config.toml
n_head = 5
n_kv_head = 1
beta2 = 0.98
Each number is 128 + 32 x the weight over its row's rms, rounded and kept within 0 to 255. Layers, rows and columns count from 0. Numbers have three digits each. The size before them is the row's rms in percent of the matrix's.

# layer 5 attention query, 160x160, rms 0.113, rows 28-31,59-63,91-95,123-127,155-159, columns 0-79
112:173164119095123157130114086084126100158073131149131146160091103114112184101083160131119129100098165070098169084116123117159167072132146184149093069155109131105161153132147157177142086094139162177177144084199095145181118142144165116116155153
100:108145142195098169120104119141093133124082095095084146123095143056119103115052127161115150108134147104113149113132111203087128106110133135120174113141154176091106149162094115132222151184154088166164108120129115061145145152097162137130093120
111:121127110163140115095147107146143175062146170117086075113125114114093166100161095168083117121109155113171154093093192093145179131107087104124068165107178098134133135129074107107144174156157132078091100116148168193135162095161184176145130182
118:143130134120162121173175120165148086112161119128084153124097154129130134116186127058166104143118113096110107087078109102027132164144123137092079192108113160136048094127181160119138087138057073110159130142118097164103124060123157119215085137
094:133105140097122071136145173116164103170126126165159070148108103158142120108191148153150051127123102135169124100064149147138085202154153145112175108158104063113173070075101125101168187179161138102064213128188145091102146143140142130113160105
090:123127104079144140160152084114178182150144135116164113106071134088076159122065130167155113141124143139114136149122109140182154105105184149162121062119128175143123124131078206145130102165101153126170141091180142132108131121092155143109140120
084:098149143158110184153121174120143100176162146104073123123124104133112065111115141130068087114194102121152089116139098168061104130133167090067090161077134191061095112059074176179145188155143135170132088139113130180176153163145167104127126128
078:181120123170117176132143143154149130149142135104039084132136042041105166149171099127135130158144130129163137118023164169203126152139125144138116116091171115065115137144153123173080186112118108107134102156142172106084156068100120178103141164
079:180118093156124141190183170121125041150155083128140113132162128128087138065175180113105070064102127160125146096138113119092108161166087142136121161165104057183099130116078119145123117156129065137152120156176098177141127133069148106121119096
096:126131160095103090157120104127137065104157129144189150153146102159087133151148129126177093122069154146119145106117143161084123109137113096140118142142079079084118048122109114135128140108171196065133159120100131115157185103107091097124144095
089:135119116127112123123159095073075117098092102141132179144116094120112146103101120139140142146113146106161087045143083165160176109105157149155160120137148126149124188130102212207083076157137156165107124052139112135162065113084103115152155166
093:113127184161106146116113111131098072205138189072081116191108131094121077104122108131187116120138135140096073185086117128058122157096158187199121104134170206108125128148137139160138170193126128123074163145115166099155126180077154071119068154
092:154177112138111152077133145138171152127143164120065115124144110134081160133152089104113133123133176104159164111122176082160155160084071123108099076089178133093108159183058116144107171098154115088140137176133138165122177128144133166079199104
095:115131120161110162205181073100164131090112100173092150173175183153095085099151094081116141131116171137072156115083152136050134208164148097115127175112147100123070133129124127163130140144098113168163112144108124155121169074087146129158051190
094:158125130134114097133157139128115115186095114138111086149118101166162082087169136201064141107148127129127160154135133121192121123137115114180131156168115086116123085114132178125065112081144125109129152107135132127149172142057098103083118126
096:151095149103110106167163140075126139145104100087155122148132113139136168159133139205088134098099137067091138133110113157216127120183123190159111142139069104113118168116098112147098133162138172165167134074184071136170143194138119096121155152
102:099071143154096160128176129107094112117121124069095163132142076046113099099117123160134162142150137143072109179129175149117160196166169157152120064113168139105108149129136079157179164124141130150137163172158121072114179136116151136124083132
101:120093111135097148108155103096167169096148172091102107104120112176112155102146129136059160100107179149130143138105112105194175101145076155108068126126174135113104184102164087097060128128153079120164156168176116161158115184121149155104155094
098:181072118148137117179156130138123157140170117099119200196098145122113089121182139089130088139155128115128125079072144136090125178157125152160082161104116152140096154071148147154138097130096107174126107115103108127064146040111129106131123152
105:121065177094150098127144213119138059142169133135109092136140078146147131118164059121096107104103123135145147112106158110139089164142111148153111118205133120122164104096110119149106112059124115163170151104081165123183114158087096144069136090
095:128134126098113202135104153114111099127113103090099159112142099129200153132104110200109096092105153122125205087100064106136113134166184155143179121048141145185151160115056134171167107191128110137143170090207126071128094117086095130134113167
105:094160163135106124084149132146135179166117140090095149163133156131142157122077122152140094049142126079085068166147127114101065122085070169172175096105164143119143118128110130137165170102192077115121094157123111097153168202097190115141075117
096:131136139133125160130094116160114068134098102110056118062075115114105160155154058095097164094157143161179183071065172067098131102140114102086066124100170123095136181103100145083088168073127112121144120149109122178179181130133123195125148144
100:128103152179124111128113113108157086179138120169095150141109159105081117151125095125185156103110137109119164144086100143087133143156053093154112108132145133173111137103154084118151168096082075164146149148140120128118177093080119158107111178
# layer 5 attention key, 32x160, rms 0.118, rows 27-31, columns 0-79
094:136160152121134159177100121112114143142096102178134099120102103181155115153196146124128099178178128180168102117156132118098131095141095120161127160139197152097100099105165065122138085139153132118134138126078105113107185166069169086172128102
101:197129081145113117122106145143081127055144126172143064109130131076110092177067120156132178087128155150140078127097141170167147100181166162121179146126125087171161142180135147184154122137093178147140129152141143065127151106132177129098137117
088:126112118057128108118125136084055124106083103102175115119114095124046119154117113156164190130117145141096174201145131096095171118182149212117118118126118138096197137131135045107116118137116125116149150167138144092120097099115126197117105076
091:104174132128085121173088120120104096123140183113113112092152132097146213099128137072158174154126109161147123139131081110128152160115123122096117149220170156153114065122146114108116150144076145163110131127088109141147189031123133139118109072
093:129145141109145133172121147163128125173155144135110151133109137138086096115142083048147139083171070116207145099139088087119096173148129111128097090142144121170108141162146162097123139152106091170139136098077066124093091108178205154123116154
# layer 5 attention value, 32x160, rms 0.0956, rows 0-23, columns 0-79
099:140124128187188102146122103095127112140117074069123137117105173163124110108087119136164096135130099102158140133031118159157099150080108066118120139100193108128077081120075116059125141134117136129170156122207172130167079106095129108130045133
103:112110161104149125080130142060133089103123138191066118103175090161176106088107186114148153148077174082109109103102142190158174151163153134116134127118166167115168140154214141171172145124107089131110163134130144157096119112098121135082139179
098:166083116161090155091097109094134097121084134126106096078089161183180095102117084127110166135174128134194194167123153125225078102129155149134149132126137118134117176186106129156062110067119098131183099165096151128123060118133129117087172086
094:114103131059159185137128134073157122135124122119155132132121163150114069119132107086131147101181153148159193111186093141164075169144172141110144139104101095181109079136127120130104100176098109102094099183191125110094155146179163120086133156
102:138103211177138167121139123145105092141142082157158179101108172131033150150136142134114143149179097147158100075129120104144140129148152093133109147076151149157101142159076083143135138131152097139102130158166113110121160109091133174133173129
105:133075156102127132120136131145166069122110094202126130132134150162125120134105100116097156102107159120152087076141159104134229093135114197147089111173130113132093103131132121097112142147147163075164119176168125113110050151129077167158135181
101:164143101177114215127062203090107133186126144070131120150152114126077123122103124183076108115090094151166120135150112138116137084106135124163117192227132105130183099108104115079128200186151131105129150123161080085126114110117148097146090111
096:103130137107110134129193169052139127163083153174160106152097111130115128175091151141098122135189080112151128140070112121099156135113130149133106105092138176164156111181109113137194159095132123115175170135085128140154149086143146157174178147
102:112130145117172142122038100134085143171161191154082122134185137083111090094181100142084145079094148199189151171115152159106109126132132097098131146099094097172136165125149101117105097144175108146129126170098082190116114076083132135114144148
101:130152140104099119093126152140057143113130170149140150109152095196185163167115154140139183123165109155119162121141146140112064170185110115117169142132149061099116113135092154153129156196159142103158116098138183106135092147156113174095145168
105:145068086129143167194146109125201154105103092128129139098162123091138129159151113124104160155147136134118125095105152043126175082122153118062132106150118147138130117161118124073122151159130084113111149115140142067181152115099112171109159146
102:107130097123175126107141121099076095110164155085157152116095171119163149108145107095113118142056146151180126159127165107156088135198124172121147103205132151124122168157159040079171134108154176061108109099110118138069092130108134132150132173
098:169155153147167145163105163122129126118176145090117199185081122062154189152121136128088107162167159144155151096136093085140101121168112157157065195131139174059119099078086154122088129166089075121168109174138108100145151142100107097168135147
099:140140179194085125137174120098099104130147177119157112111134139154154140101075113081131102163206102203066094110147150152142121118171173159113169095102090170111179174092127148156154081125124137116107136172110044134035137144155142133130096095
093:111096128117144138202090159121135113112087142175141171167114105124091130170099120109155086167153136124098178078070155120137123110101197176082173203116113189158077207070109152083204177148105094163120117155143152138113156140089129105084115169
092:162071139135112184145141106095155158116121147116188105133130173147112134175099128091114088153130035091147072073119107133118140143169097193112159135137060102096112094182162140104165143115184113166138117141152134093166117167041107163178131089
102:153125115066142145077077102113165187153161124172098120159155138128139087200139131149102178085163176061152119105079165188175162144162131105106107123089135113095115109121144160131146080129072154152154095133115103141143179072130156148096105150
100:081192111110105124097107115118111090167116174156110104135122177155082167140122145074154128104126134080097131125186171134164145158112100081146119103165078114128123166120121117131175119123161114123097080125203083097164140103163156124097158100
105:111201073099133101133126141140111170189134106193148152120176118125127110110175148170125130139099058128171122110166130090145131031109146158148107111113105144160163133117080142133085148096156140056062124190158126194115105110151088191104108150
107:144164126139179120149252122106123185097119172111079172114141128072090154140138147088141090101152111176142131123181139101136156128099164135078143159091166108058105172155147097113155141157158100153124111155134184132097084180102175109119090165
096:152093126076078144130171038123070187159146120077119102127131172141150122127123120130156106119112091112123153149135118134151107186161159146110134185074126098127184204115046154092149078130143122123090118139102181117162128115158180140133124197
117:092142098152191131192130149135152117140135089153176135116177140116127118137133100152087145164154149126060105125139166126064126129162132224076115131168151098114100139105143098029103151118145130130154158167145099083112133134061107097105087138
096:112155116102154103093165080122075136120158174114137108136157113118099119132113075104125132054128094166107172160144161143138097159099084086101118170117157105123168157145157151149126108054157083120187118038099150130105071177140165095147158147
094:090126116133107166181099130149136164124098092111100165105065064161131125072063151134113106150071156200120147071143105185102128129116098159111112094139140066093145186115081130077145133160119097145131169098148103102111071159117130173179181168
# layer 5 attention output (transposed), 160x160, rms 0.0964, rows 0-23,32-55,64-87,96-119,128-151, columns 0-79
104:122120134102112119064142168100098112119094178107133146117127146057068118138087094156093134152112131126135088102138096097130111148145144119141134113120130108041176165129132136216115124095100119213166173159146110160107120155158149093117160137
111:116148111142124138117096127131100145124155126147099116141097138116153128186143178146083156116113123206130136137154154155134200145113084154177087093123124161156128131079120165098112167102169137153099108122141096153190111166130111079094125167
101:134092085132138029102123147140129124179090093165113154152134153192128134147106130147184125121107158155114076065172155168104081077114093117165108122136057156140090051175090167167131107202092126095103154070121186168129071079162166092111149124
096:105081121082110092128135150114129110146157125114143148140169143136138124129147139152177161175132137077118128175101039138131189098094132159136148102141172189105119129153100159142149150184144138150136098172102116125078087047074103164107085116
113:122099066133139105160104141100119163114169119165046129152206115161110184089155133107211130089152166152135119100099038112100118126119127125157111109114139093163089116093142153142168126134097102072135218148137055089164189162113208173140165149
123:157147114150145145190149102158142137163116112139124148154152140132100150112133108147161132118150189138122154124167123148140068108073150156191156096133180074111158137114178145097097085180154111144143146133130135147163190103155166145136148143
105:133135127137173087116111097139095196159136147149168133067149138087112136110037154118136127176151132095120121127088134146109093082161093161121139127103058097133106132159123154169102143095112164110180142057117173140096129117139064119128080116
094:059065140171152134137118083133171172122159136145105118088115120137147118198131151121170060139111118133099111108113092183075159180123131154090123129104137159140084102091189143117106103129083061139114109150146099091145123107194137150127128130
095:127108070118061110084176135098124080082126128088137103143118081174146138060107113154143117115142129139128119105096127154144157135122114212127073102161112173115100139131127116166161114163153097041128156111111145067111144177073145086101073101
100:089135065138191119093114098104152213105101100104059111147084134126054172128087132116192127103173129132112065103116082152116095163115142121105123180142161111122101155092165126115107112066133088208099110095117136158138104158122150157095114147
110:211137130115143176147159139111146140179133110139120154168124192109070146143120137125088126125178158124102166084171122118080141118104132174131156144116167198119140125081170132074114161096133118156159156154151098186070154114155165130126097092
102:129170148114100108126097149126116186092155114166113112104100098087084160149117168191126095172143074104144162100090119139145186105153136053163154183109087183117145141143109107084064166098093108119097115106101161162186106091100158122126143080
109:173103127134166149167135080145103180105097166141097133150157166168125132128113130104154091116116124151086051086137085062116067167075096124066177157111138131136102103170127088063138082115117139139141185067145125122132073088141105186124119102
100:167117094141107109143056172229183127092129141075112140133172075182199103094114143117112145130122090142148117090148130118112176135103146093151182136117105142129100112095146142119131144104165162136137159165090113124139101164210100129104142142
101:136168122149168105118161095090138154094132096093124107128133148191167136141150154174150127137167104161118117112125091113110103171070127174182128132111124106130161076154090131108079106166146137076149122104111150114115152185142056139118135084
090:077103118180137148114126175192122094108099118126134086118097082153165155128155078080101128109111143190152079184105154082119118098127088159121129150130154058120156132084139143114087116157075161120110164156079086170137176074117113110169159100
119:155192129101113170177171097110117113106155098127177141103152100118101111102137051118133147103105159115106168083141139107092133184106161138134131064181182070182108078092147162174193136179116133096134145117144049154097157149188179104082096148
116:074119169110082097121163106145106079123142112097102129115096122147124124126148091176059154188121140146098086151179180146151108104141063144177111117130186073103131117088160129109093089089174111242125147127119168112184091122096076161159120136
097:129114184101130127152064155136140102160135103088114146075143154118129210129095116152127156138091141135179156119113092137058134128113176150071084096125142167126117076122188157177116177133034123127125184132110127094094108139152166156091166134
106:075145158165129142125049165147166127088132118134136140132123104127123126097067188110134081129110071144070186126132104099144161125115129108154166089116057103166159101080173139115150198057138112063114106183098126125162139125178131159116149151
100:111094164161033126141130174150086120112121181118151125148118135158174133120133103132158149103135175116138150169102092145087134082122086076122067094111122165134093099094110159143184167126139129114141180159159169158102173119124071106162118125
126:139181208161134156128123100124118161144080115163064152102095156126150172148154117154186122113109119105164136111128126055140073146145065101131148161117105120167167144132191074120107121126116102182132157111117089119153163130179120136121088126
106:107122097137103121145065044192145132069111160102077127109118108143186165087100162141167142170196135141160121110140132087117139105091112115149074096123080130091124155106172109076100147102132130169075096157131134107123132128084157115151114104
095:099169098071133133143121109158098089215120132114141076103128183077123149156098131170176156118160139121155079189118163124186074141131162122176070141141165136097169120126132109110111124160225111160118071140154155173132152194138138118094130086
114:145115105062129062082126150139133101096158094179131149110080092091123104135104110147136227142131075122089170079086100183172181119093156107098178110134099144159076168186136197122119096137114139127105140088109174118109094145116152136124082136
100:153124129164158103174110085117097145110111116095121175145088092082143114124119093156172135077101163137129146074141147113140106111114143154133146126123092123157136100170135130145105090090137082058147153135150172119086167130143157149140144180
097:109183189099139114064137140104124165104110077097163114145121166118129146086181107083133103101118088112093114167161155097077095129128181163084161101146072081169127131103141132084150137121127172133123101189131170082105134144147131136169143111
097:136102120169066146125110143128075104205130138082129105113078166057098134127143095110127089142083166147148125124143130211134113109181098166101122115142162164152138114151102124106140195077070109134103040133108156133151098098059065145091138100
092:164103027168122142083154112180151121161112152130110080119111130112118090105149165200105181120124089162134160096152142117113125154118157075120166088177135151156121123079092188154144084134124153145088158109120184087122123120149145122069128196
096:098099107164135164099135127131105163066105170099085127101148131155148182102144207166140168116157094188158158148125107118126128144159129100141135182106105169057104097103114070182127111118146106073151068123078157173190118135151155152050128145
106:132104140141115081122112098083136109071184165145189143153181087117102073151114122099178080136122153150137118095163165129111169228100153123142120102140165127167190120129105125149120082105127112120120100173125125128119155103122100137130157157
085:119122113145104099186171084123125129153083143142117121109167083140080193129122113124069166134138141217174147168086035152147096117109131100124073129155190114117122085110174089142186131187146159140086094126151109124143125126103140143086168149
102:157169095103129137166112175130127144078099049031102143108143177172135147157128138197214156131156123130158121179130084111118180144183158174157128137124108118152125196088155099131134160122141152146137176137143138177132171119140125196148079127
115:163143118145121078133142090080124139197152137170111137132176140147087106160167162163130133156117124121157063093087090094163138154115126152125056152168139122148168141072173130122159107215151139176115146098153104154108132134144170099073121085
120:108131126094077073090108124163154151038107137118148109138156088128163085168103111188138132107141131107109130163090154147132145101160161062142121164140116128093154120122080136176153143134184201123097104133106158053163106133102108108164108170
102:149142148134109155120157155113172122119097145189136147141140123184118114128188113125061142135133115097170128192136153100115152112152073116088117139095178108158109079056137200176113186138190159144095075145086160106147154139089135106178075126
098:077162083136077142058106146120112090120119136129092147102122141099145068112109109103110109190105095125132112183128160172100117180083145114136109087112107159075084123146103100108142171153098152095100098149072131170138077084119082076161184122
103:134187176110137154108202096107100111216143118167147069113107140127091070105167067175068165115126122094147104133134111161176131124103132196094107144149138129125138135137125106099156096167136140140105111131149160152179151113094097127111074069
104:102156140124096105094193154113115069158094176174174191132116161195111120112163150120120102123033122188168100113173158169149147094126073149154121142155080130151141058121158121183148079131150058191123204068135115141136169144154127117058122111
122:112127117053103101164154149108093092037139138155154174123164141099124103115091138132100127113114108120149163159089113095132132103112137100088114073138160142141141101105114152165154118173142130152116181093178108108090049111152113053097102114
113:091086139144141094072099137118156104148133176106066164123087156119144129136063141109156123133117153167140082127151073128159089076186079130164161121104078139101143158171110083155108136153133095104151145153123173110190123135098103153162115117
106:181126155167166213090137127113144169146087127104038098111100167125138145119152132119173122125153176125129122098154107108042094139099122131123180146119133179135151129089077166100081152110072098155139099189118169168129149141165111177140107117
109:133102115186117134165134171126166138128134094110106111138107083175128154129137138119141083061150145124122102149183125078121142153104128090153116106138175149120051124123152095060105090170131107107095124160065108095125136133138116143135119187
120:144155173079098120132160078076130108125167157194150140120123159138140061115196136186067131125114118137123114125128110138157102137120080151156152125137140095177167096100159161131136120169115123081152119114102150112130151105128136109093062114
100:115169124096100144182134162112118104149128084145166172119137151133142122086141094118087093148157148112113091158142115138095110142103132147133097146143206085103140132146161145065106153169095130122125138118177143181089187054113114122136116112
113:100104084140095096107141129061080139037157134095176114142119146160136115092153100131171146111104093167170167194119123156138176108141167187127130143116110116166114167165105161164147155101139164093110127135121173144121133152103142083124111112
097:115102118092111114144182133128172100125121093125113130070132131117177130116198179099110169133122194149102168097140151152177169116107129081152134112129147140146098130106109125102071117085116137132112133081134132138087192131120113189119115121
093:124136159080162153147168097105155125080087100139147127152114208103111074138081119123053141184138094143130076143116149102116197107120161094126102127170171127109141145116100162137174139114125083182161146078144104127149110184095124133155118101
096:122150192157145099116156139117161085136150155154145154172156178100153069171129167117096120092188148138105127104150111107085136071070121146208141114118122118117153095083189186165096138206158125169068158114122135129097164082170132144100080169
098:170138133198137180072122167171137095140082124113139106118117109190072113122126116148144162062148130157189166153111161174140071116165141162128153079184113142176116116123119090081115110126145073137113042132106159084126148149131107114156110084
105:153085069111175177138154190129116134130151142094143179161085129074125081175126171155160141130138191117143155159122175099129124108098138133221155128124127154111185109115125170134161130122167118138147116081232158121119116136139100127085092165
090:143128119154125120105120099136130179091115175157125171162161131120122124194123129115170164102151139123148095086083149170135100099127133086184172163129152104133080142090168134172132102095185097147144164130105136143166110108153121132119085153
098:135106103081111109163070162125141155160141148150121086173111103176154109084114161130098097149134155149071111112050143080118042101140111198103111157139151101193110050124180106121129163110117180158166125154106125109136116175110129183102080100
092:124141134124067092121115127067096102179153182088105147120115110087070115086138117160188177144169086103146114174105116148135138088128091118120129043116142109119072166169054119182126103124120092135112118111164137144100184137122147132168057137
104:113108083103099136120132140134175111103128134071148232146160121188164146163102119073155207164116102128093208130086057115082151146165129110122109098085098165159076148092116123109164131173143079066129124134088122105155126202094176121166154114
100:082117077141108132088113123120092099145145108083173129126140176126145113099168172075098137078051128121130071145121167134140207176128169129118108141111115089126164154150071161123107152113136165175142066131168123124075127104122094142107140134
098:119151225123097130123214119120118131161177129186153109090080139164111119179093101137075109092146139116103119117078129107164151110139165111088118168150165132140107097135101231087154033169170122122122113108151183135094134093131089133115068110
093:161169154133126171161163125141110096158089126104104106121113141185196128110146138125066135133156145138112150117150175146108072113188090142148099090149101182080121093096126085117115083104106117112113075149112124114148134109101166130144099153
102:038104121077149103147127172180157119074186114143164115113176121167123158095068123113136091084151109146169102160112125138137137162146146134118063159118097168124148171092171078140164124083159146150082095125130167161109083126124127089120140136
101:129071105147088152108166134107149103192176149129084114132130113198075165167166120119192059134119153126144095129198091167134131158140130165128180081087208092149088089118118162138145096167100103082134164136105102126146134167162127121030093133
098:092128112169101157157127144123137123108090142142121135132158042149161156170143084161136112116108127196097163114167158158123146144074051092127145134073106106181154050122145115102192133175194145135088110078135110111118119140122139124131160135
102:134101105120107154094168098124148183061140149133120110170127187118180125163190139123099161139144156115197111173117091150168189121126123145121170153100129145159142133093178126184099170111142189104134139104162159166105112134107132040104149133
095:178113076140099064114112156130157141149145096106130162127133104088153119049125152132101099136140124095087108099137164179159152132131137097091110128149150119114104161201111109084095166109090174133157138128138080135153154147110123126121135108
087:038152153172100138121147164185191147128123143123127127145123089173151122132165091142102112157123148154129137152131122145189157145114100090084186127046159149161088161122062052059151141174154161066127159176162123180131156110140127114137170133
102:097164096139159125130149124133124057130121112133157201161102175117093156111199172128074098146164101133124182173167153148136183144129112150152137145119152099151161122062186109137036152125161109165096103128088188141145082132117113153145118131
103:101087132146133135166160199106120153117151066105129108124141127134124133173127121144092116098178128135171150137112121065093195160149149144029078156162155139144177119085169128088185151169108158184119132140156085165152123092134189210109162229
098:144093141164149166150129156153159129142100142121153113183142085160141086110109131063119112089136150167205085075087183144084092162144098094119142130146129098140124081118155094131124101128157129161123125124145091154193144062168156103144132122
099:173104157171150047140097096088112108133125135097154100139158143170116098145136090157131181145143111129101113103144132156100095115167148131141088119175122137099144106162116156161126107164149096155105141114086137104160119169099092089108129059
095:109108119164176169133124143116136103088153188185110127178113188139129161105138151112128143055154152140161172158138106102141141054130109201093126079133146092154128136122145104104137115126176071130144048166180115116143208146114157106109135109
104:136186126116123109097142097106080128073165102110125122148077069202143133115100140142119098107110106154132138112135153145186131129149165085165144122177103144071146118090118095160159138113147155141089110192088108187115088171133117082144138102
101:121153157108079155192095166149164119126128083128132166210163148123155063131155149146083114082126083155131128073119151186135165125161109132138137148106125145079059123160154129110080175191200162114174144110129136174150111114119171139191121132
110:135134102133151076038120136136094092174139123158158197140193079155128089134139149098127160165155143126147089121063143112183162132105106136119086127106030174108136103145131142166104099139074106112121160091130147068083144137135133110165043083
097:151151116114068113198115116134142133102153137143124078116140100096157098148079163146136133131158123143154129129128101102121116107173100169177122091175138129183141145133147063130118122106126134110136099149037152137119157166160072148107184129
091:131082116104156112169142073158158159173170156149190106125110160137096152124153131139102129187141117111128123165120071124153045105140149094170093137130163150118086141134084117162096133167144199107162115098139150135132139171133082150148109031
108:127153221147200153205160120144094151167121128110132173165115120088063131139142150139065122145074104098114136133106062165017156184144083121122110122130195180108128118132180092124135093124177140161108123144111091131117159114151117173128102167
097:158132131208070129115153141120112164159102093136075145147082171119087112118103126153167101123089108161154114145174140133113137149116157136085124081087120141106110112096156115128122127044118104106090151074127150186128149170115149198107111130
101:088089145144131154123139141175146166087059129138159106078128098093108089223137094121134098153063147126121137128148179094136151105084122175132134118142116143051096188143107176113102126151148124100181115088090145178103111115199085072123077098
102:143149144157138190174137135099146154165155183114104118114148112118144120108111118120091097135123155087092120134089091197134094183127119103064105153124109108155128148154077084115162095085138147158054145126129128111117147097139097126148163116
099:075119152159141119092149112163140128097090068134047114173077112121190143116152107107155159148109131046157174108156090158120121142189154111158123090095130134073063164113118154131119120110131121123133124111106113128130073083138143143172157142
115:180121085117139086115143116135063116101152102118098109102142109143145132082088183131127159103079129150107194103151139115171046117145141164156126145156107100108100149097037083174136108160171101043080112112093146148094113193144126127140098050
107:117173141118112143125139082126215148136129092091131121087118070074136121112089113121129139127138103085108086136189116144123070235175180093151167091129145043032131113126102122155156107092123191133125112140161170133192096135131132129122141141
104:037137163097143112121196183141101095139152125106131161124078121044100175103123105126105089123154129166154141144094126052104127120109117128138146112102098160081165116146143143087189163127100110136083179098100126152089088169076150120163133164
093:107128108152116122068077114145114077139128114142135104179070081182120164135171106105160085111143128168138117125159143182156071122052129158124156097092136067098123067091119096119118091091067136102133096086163098179070120099156133104163127129
099:156116160145208101130119102150090086161140122154138163093043095109140095146087130141150159091175128142092112103126175188173069104112091106115085073115105098104155109156162179152109085152126081153153163135196130152169140192097143139148158139
101:113082165066077139122126126095076082184126114155147084118141093101085129132068075179096177087152110079064154208167118165143116160201178072115138107129155133101176204182142119176126141118107103108092159149151127096124140158130107104096082089
099:080086136111174163110122172099133152119138129169043125135130090116129187180149170104114104121114124125112138126158106111135125116123050110159133081158147077160086128129111111113164150102078094100159100063119136095194142202120151144133158177
107:072174171108114174109108116128138116153168177090072115105128158054136140132123142149133121097159098120142086189128133129109099155122111095123098107190105165079161131143178106098086139146116096106144136209081148108173125128124165140146149098
100:129135163134127144118130100151122177170110143071090129164114146080117139098128142145148154184153124112101185093153149142112074090174141139167155101117153139123163162065155123132060169065160062190127106115108184101148149162186119169125125148
091:149163148173157087171070119134112125136120123155124101113122062115088136090088158118148131213096105143116116126113143123111106176129088124134129163122113133142060147143106148028123149101097108149124142107110129098101091139091123116164191051
098:133131128110151144098080152090132144143120049117209085171135094138145161116112148121117089143100104105125143167138158175122161166139161110121143183063110129182105165133130132151075178082081175081132159102137123170077084157093114090120146084
103:076171180100100086107103043105116125111146128111089088127119138104139077148153161124141159129142114085113136128141130164188116143086118112118172193135105151125162128158103084112131134073147130100178082094120151065114143110100119100127109085
091:102086121088115157137097160091076108106123074153120128133136102110130091115083089168174171083093109164123146144114109199137105133085189178135114199111183182146146130153112110183135126097136132175168132130160137130069141191115098106119190096
102:134178133122157091111145153117173140134183179143102102107141093136112131128109093122120123150093117199146148056066124141129129123124121088098153117162110118132138125190125091187142187111130188142128132109106068180130107154101110050083149114
094:130109170150153098118159168102163130148132089090148126110119116049131097079118158081123064161116146113133079069097079104085142135127158130190132068074117130158087088131133139108113141157110124111161132084127152098125135108148108195131159128
105:166120108156145151143027126105124121210134128118178123093114102134108116098095138198177120116173101086090110158115132136111102197140209130165161101109154129159153109145119100143183082130110126151158140172116152043137098089122110081089154091
089:133078157148121165132129133152086178149143114142206081115153092167109124142164108107135126137175164124078175114170193096104159119164156134114120126088119108181128116150144153168196137104115173097100117127121165157143184081083101077109070137
083:181121097177154142112111118153120122093073153130109104152199151108166190168147149167058106068084119140149093094192128164172094182154093135153113174118140129148146153115145070108151144184164092129146139128187020102141108143138183163141153123
085:124102134143115145198176043105151112168112155107131124096144141113060164125103126142096115134063079177095046106125096127108149138116181092083140073121167157181135167201075084182126171159135099143140118140059114111169165152149186174146156137
093:129116060098109112159088131118156160138157161116093093090179140103131124094092101077128191086116174132118105077075111108094116169122169102092126115127151116205059154121061155106138110017052159130149090102124046157091123128115097119096140092
094:102117073131157103157119112121043108167095138140125150152095053134210143117082136139075098143123117160091102115140131106168121140133133108159136056134118144184162122106163117135107129218188103134097146069074105070144143219069179066172091092
089:102159112048095121130124124163118117106093136116159180210150180086140157128195121101106161129094109090113126169127079146107135127136097060049179155108132171095143141135133134092119103164092164227092146109167109072120071124057161127128157072
085:146128132113178099108127158122083125126115126174173173163101132060119102115099080167100103135148140109083204139105100154089184090152104116155125097141093136139150093146167121123113145137132116197145178121098105168101133123133132053112159154
094:136134180055121149112180161125198171128136122116126078148120140091174109119148146182100135155137087106163082147151165165154126083104103102144199172079120130118144129147179081119148109079107151187143143107131164159167096149087137136136093130
093:128138109152145196077116143101130182110165129136138143188189185080100111099171086159145126179128122094126190133072104184129129100073139132110103147108144140121094145110160163151023122064126139144141114157156132170122147163134135115091128148
098:186100120101123153113174152140098135064102075157138167128157129113105134124154096091200119173126090077132163130137144160078162055099100089110143133086172133183139144110100083115135129088096171124097153078161183133143174081175142089127143134
089:160140091139181142086076103119141095110123123141117162101106156091098114089147077110138103111075151105110141118154171186115085127119105138165158097140066109107060146143118114152081085085099120072179106128124099067102138073140092189163103137
087:091128074140141125118147109118104140133157119131114146127120151144097146137109104113120129133085121091137094137138116161082099103188112119122127105104080120171063159168082156136082160169118077084205134167121109115162171131163143141111120125
097:139165112119111183183062131104109141074064108116147092122173176053082120104080118125170145100155152088116166167125082106128227119136151122155122158176107175115108200162092151117122151088087143172126114121100094133130077125151141156139105143
091:189172114124179130102142105135152120163119099188142138092175151147130091197138105096131183152101180154133112111158153109143173110051097112126086140146117135181176066131130109175068109138121162115075132170114167170130140084138086130149125133
096:142161139109106088214043171110197089125090147159126126105133166071084091137132082171159185112106102176165101119152186095089117116139135141137076138155129133056172135120153139133088125103110086146172115086109166114056138095099105154111123125
095:143093065095157077104154111152112143088100090161165111151179083115135141138116106098115121136100108205064126067128133132107163084139116108093169085124147103192082083148112181126126159148133141153145091148118103162086097134148137103145100099
084:129168099142149181136143131176093162108100098174065191140135133154143177127176079173101131124105130128140153109141108152121162089117100097174147090175164147178038134107075149137157140114116089121188097146087124177123117132132136137092166105
087:125118084171120156118143167156129178060100110087124159174151190121153125120101146098132107122073109136147153137129127117132097139154135099122136132148162148218101187143116151128089177079122134071133117103086158201147143099198118151147136171
082:115149146081109119190176155098116112085100168155087244144124167071151129122133165144063041175089134155149105097110106144182166077108124114103138112161140104107141142135138090175132156140143088109119106137072120145122161090142129096139109120
088:153156132087066135144182113128125093095136103149109129172119156159088125123102097154069156164140164138106104108124142111112139166111103109117144113156184130135126168139163181181159109211123165155140139080183124164113102135136146061115128156
095:153137102128138109133156139150126100124126076119098167116137141179176151130076125103130120112168132058114067168132124119066136142141159076149077118092113079115063108126132130136144148131086149157142172133111073149133145120163138153135098169
086:106063089143182082082088137114118115102116080129114106143204093164129135145117133182167137154088175139113088157112099137136191125080174127195161161133139194104124137115117166088080126094129061074167155144117113057112119122107164144107159128
085:137106156106111124159086164089118087163126147089079085146212121157092176152127165124142111121200137103142155074090129186146155158139130140103099108164144138102157187096124137155210084121146138101122114083160151108149130093118159173130092168
099:134129151142171148085132122150083150083151155079152132081091159110126137156143103062155162113104120108190113181107117153146155140146123172066117112143098201120148098104134125081165143149115132087123111208187102110120149113142128233124096119
084:099136179132136116127164155103076142113089159114117115206116205139080112136176120126157100114105151095115075182175121176101146154062112107168114186204169172137187160082102115122079112057090135145094093119107146191131119115143095166066155097